Each number is 128 + 32 x the weight over its row's rms, rounded and kept within 0 to 255. Layers, rows and columns count from 0. Numbers have three digits each. The size before them is the row's rms in percent of the matrix's.

# layer 3 MLP down (transposed), 384x96, rms 0.0707, rows 166-180, columns 0-95
101:110120140136094098067175076164155121108099156115137093156192087084062125122133112126123127175100140107150181120166110124156192111136175054090126130139166143146123142120121126199173081082101135097123121140104089134145151102115161097170122082160154117112105123167056127098070119100163190128
099:140116139144039144118199138128101095132154164172126152120213206107144116143104131195097133166078139111123171087155170095133111082113170141102147058129161136128159132077132166119124097129150089103082125139070121118114157090154166105206111148112128086142118112150154075121137143130106147126
117:130147146117154095132134083163195154124151132067098100157196148139113144149154134127095117085147120117108161140128133149169111159151105072127108175131167170092087140171122087120168136111166107185168152123098119213196146178116105077119153148049141148141146147133075127109140106096074131070
094:124146097062181169114108089166133104084153175098159147228154130183107135130125149127189120103119073150123105157121099110194057095134154107102100128062158121158088136116082159143121160126136160133143108163123122154091107141106120091116181113098145095135118153121066110166128146150118200112
099:086187123168170097136111138133202133128169140159145132101167146143202095103050143101102108096126115157148134118096133179173053111163122147118133141081124103190110098142132183079124167161145146147120134061129152184159143103142164136088159144125166147086086099124145110133135105083092090168
098:172138138126151174166152145145088175152086170181150132090094122127121154120112144143145123153147128109151110229152092108084121107204112163155164130157124061136111147117134143122101140109116132136143074087156167082164119144119120091129121102154169146177185092153111122174075197151111063075
103:100131143137105176138081089134054102088121129159168107108112101108117116159073091104103162211145150150183147171148112103112133102151138132150102098118110126064140078159101085120125109112136143129069122205147186135203128105144115136150122140139196078142132143151101131165120156185178095166
102:102110106060124183102093137174111137168132186083167136181197102159145161141126107096118090118146139157074096136155152072078123151108118146118127142155135124137084133124152159139123108192122150094149105147112165151101210105049194064152115118166113096079126131095071126135122142134157126121
103:123115070091188135110116146147100167108169166095115129106177058149122095144106119103115101187070090150133110164110153117128153112174134097113112122095177111095163120204097060161098135114081117110117115120148157129123145137168064168105040104132127116090105144075126143143065086115110159148
102:134162164141117091152104046171119075120099154137175111098117112109071164142113129139147179135109159157101101102112174160095155101139132135128095114134061134129167125163111122139073106156016152160083113146139148154080130076125175113157088185147103060091114104117106111134177119131163113126
097:161115093120141113137150127128148063142189170127183148143179137168180152124084108132075110201149182141141132133110135133172164113129071143171084122114114156120127121173150095102096174143088191118105138200174124159111172132068180133172155126146109098092095130117112114181063137127148104115
104:138135114144088144146108143135121146092169116168135117120165070144140072149131158091146110163102076125123101149138139093071075153161092171117160153132139082091107114184138137145086079079108148101107098088114165056142096126184084149070053127099149152069152144161120181167092147148097163103
105:132119115143068105132117177108122086131135148157193094139111138221124132157105135126106078088142119102187171146147029108164118184097104093185075085098114115144124169152133163120129186177163145103104116152182115112133112089116133171118167095162119134090154083131090163126112109087126135109
100:147126109167154066145127128150155155144121089164109133144142152163160118111204144107170097132107123085147168101141096113168108172120148088086160115046155156113142145051110146116097140179173080145165097071111119163155146171089115085090150097074130182118116128213122127154098144135100110154
101:120194103124119142140134170113142098187103144164105172154155061143095149161153134154065133173086138076139135164153129157147121186097119108161153148118131086133108141065110112140121149134145071073112057168100164149184056144123091088092161091100129089118133136147089150164100186151144121145
# layer 3 MLP up, 384x96, rms 0.0708, rows 167-180, columns 0-95
097:156116134171110161182173096168169109101126096163090118118124165179185136099189063143072106106147129123147144173167169063178144156123159103108152097140053169153136110172103117154105103096162152129138106125157135167113074127136141126164177131173136104106148122153071136082092118071165117138
115:085154150102155153150156103116155188126137090077081108117150180071130035120148124141149130149140085161146130154103141132187121122137156128171125140168154135151039170142096108113125175155100165145156081122186114128096087071115172147110053105106098139130089154189141126118113117122097165109
096:088177105093139152176169117151070183135093110130112125147153175070116110127113117123147118106144050142117081170076127148205102104115128150105154178109067083114093148108120154113135129109190161123110116103141097085122051165120097144095113092154147077184146111139102083105120152143165170100
095:117105137146153119130165127110150148129130110161194123165175125166156142129083104049084071142178095077135160065135106139170103156116085155136138109069150141151126141124182149128188105121118130084084069145076155165104102096165167160076148115108135074178107121065160131136129085149158146145
100:119090135220108093101190126099177156103123118117145174126103086125134093123109135164104112156156141125103132134097122110099162157072129125113173155049149162180142139132131189054109183132196136163101105065173086096134090161106129133137174134136146166193133142137107137123132148088128104170
107:092172124176104117116179112130175132121112109156106141064107085165117129083133144161102148145095134104124134078105108168111121153060140181060134127167088144149111130055093133088148104156156177136145097111131114136066120170162126178088119129144115105121095126191105120124117167062058169181
100:071139152157144096107155083161049138071080121100105080147124098148109136151158123096096157106152147073076158164086073158136144156183102106111149191136110118158095145131180089139135142161138159122113106143117180067150147127194166100155166130104133054158182167106144114120152137106139137117
104:180146114099152113149126177089137203069104103107106094104137077127128135056190135191117126110065137138135131119147135091184182109144158139132132106151154120083169167114174129109152117111103094136110148082110159134107139133185151143069121100182071134103125112068106100073076131120155146088
094:153144134100170154078100132098115150112100115080116121199111173104130086096079110157161090155104136102087120112149112143138071134179167145143120106150090154149158150082170161134122123161121135118174147145120124156105142115155093132141108117197100157135055145103209060054098134173104067105
099:166164164143122098112131146108110158137107129112135140168092132152055118092137100133056137141141154110149153156126099128204078089102110147134129183161126170150156135153129134156113154111120163132073077157140126089106128151097099105151175177118129130172032087116100108189154136075195065148
103:126143147159119120088088188063101191062157107180105135131127089105185122136111097117087141082177084108147137162148117132126106136089181148096133119103164172109073149182161117065166161086151175123086127138129177172102138105158115110110121165120076124134151127143150187124101169136168153080
100:173154122083129137145231104108198130144142117128158152111167104112113144134142066132081164106137090168123162102135111198161152145098116128061155092179207099120151117085120177098146086165111145143138114158100149086125106074132094144135155110096107093073148121123148147127188157135094102105
102:132140117132141100149134115107100141140114146236143125152104108150087106139084117098109133147152126079117109085135191148082141144038166173169137115104161091158192128124159103097136124144208149123075134104124205136154087091137132084090144071112107125085144105128130112155176162141081103123
103:133201092140149172117155110139094144147167093194168160074130109125116150138056117075134195196170146140106134118080111137149137149104154150103165151135200134107175160149087127070105151156143090157119133124118177138163145164174056113103158120138109109105110119154120151193111127107173154141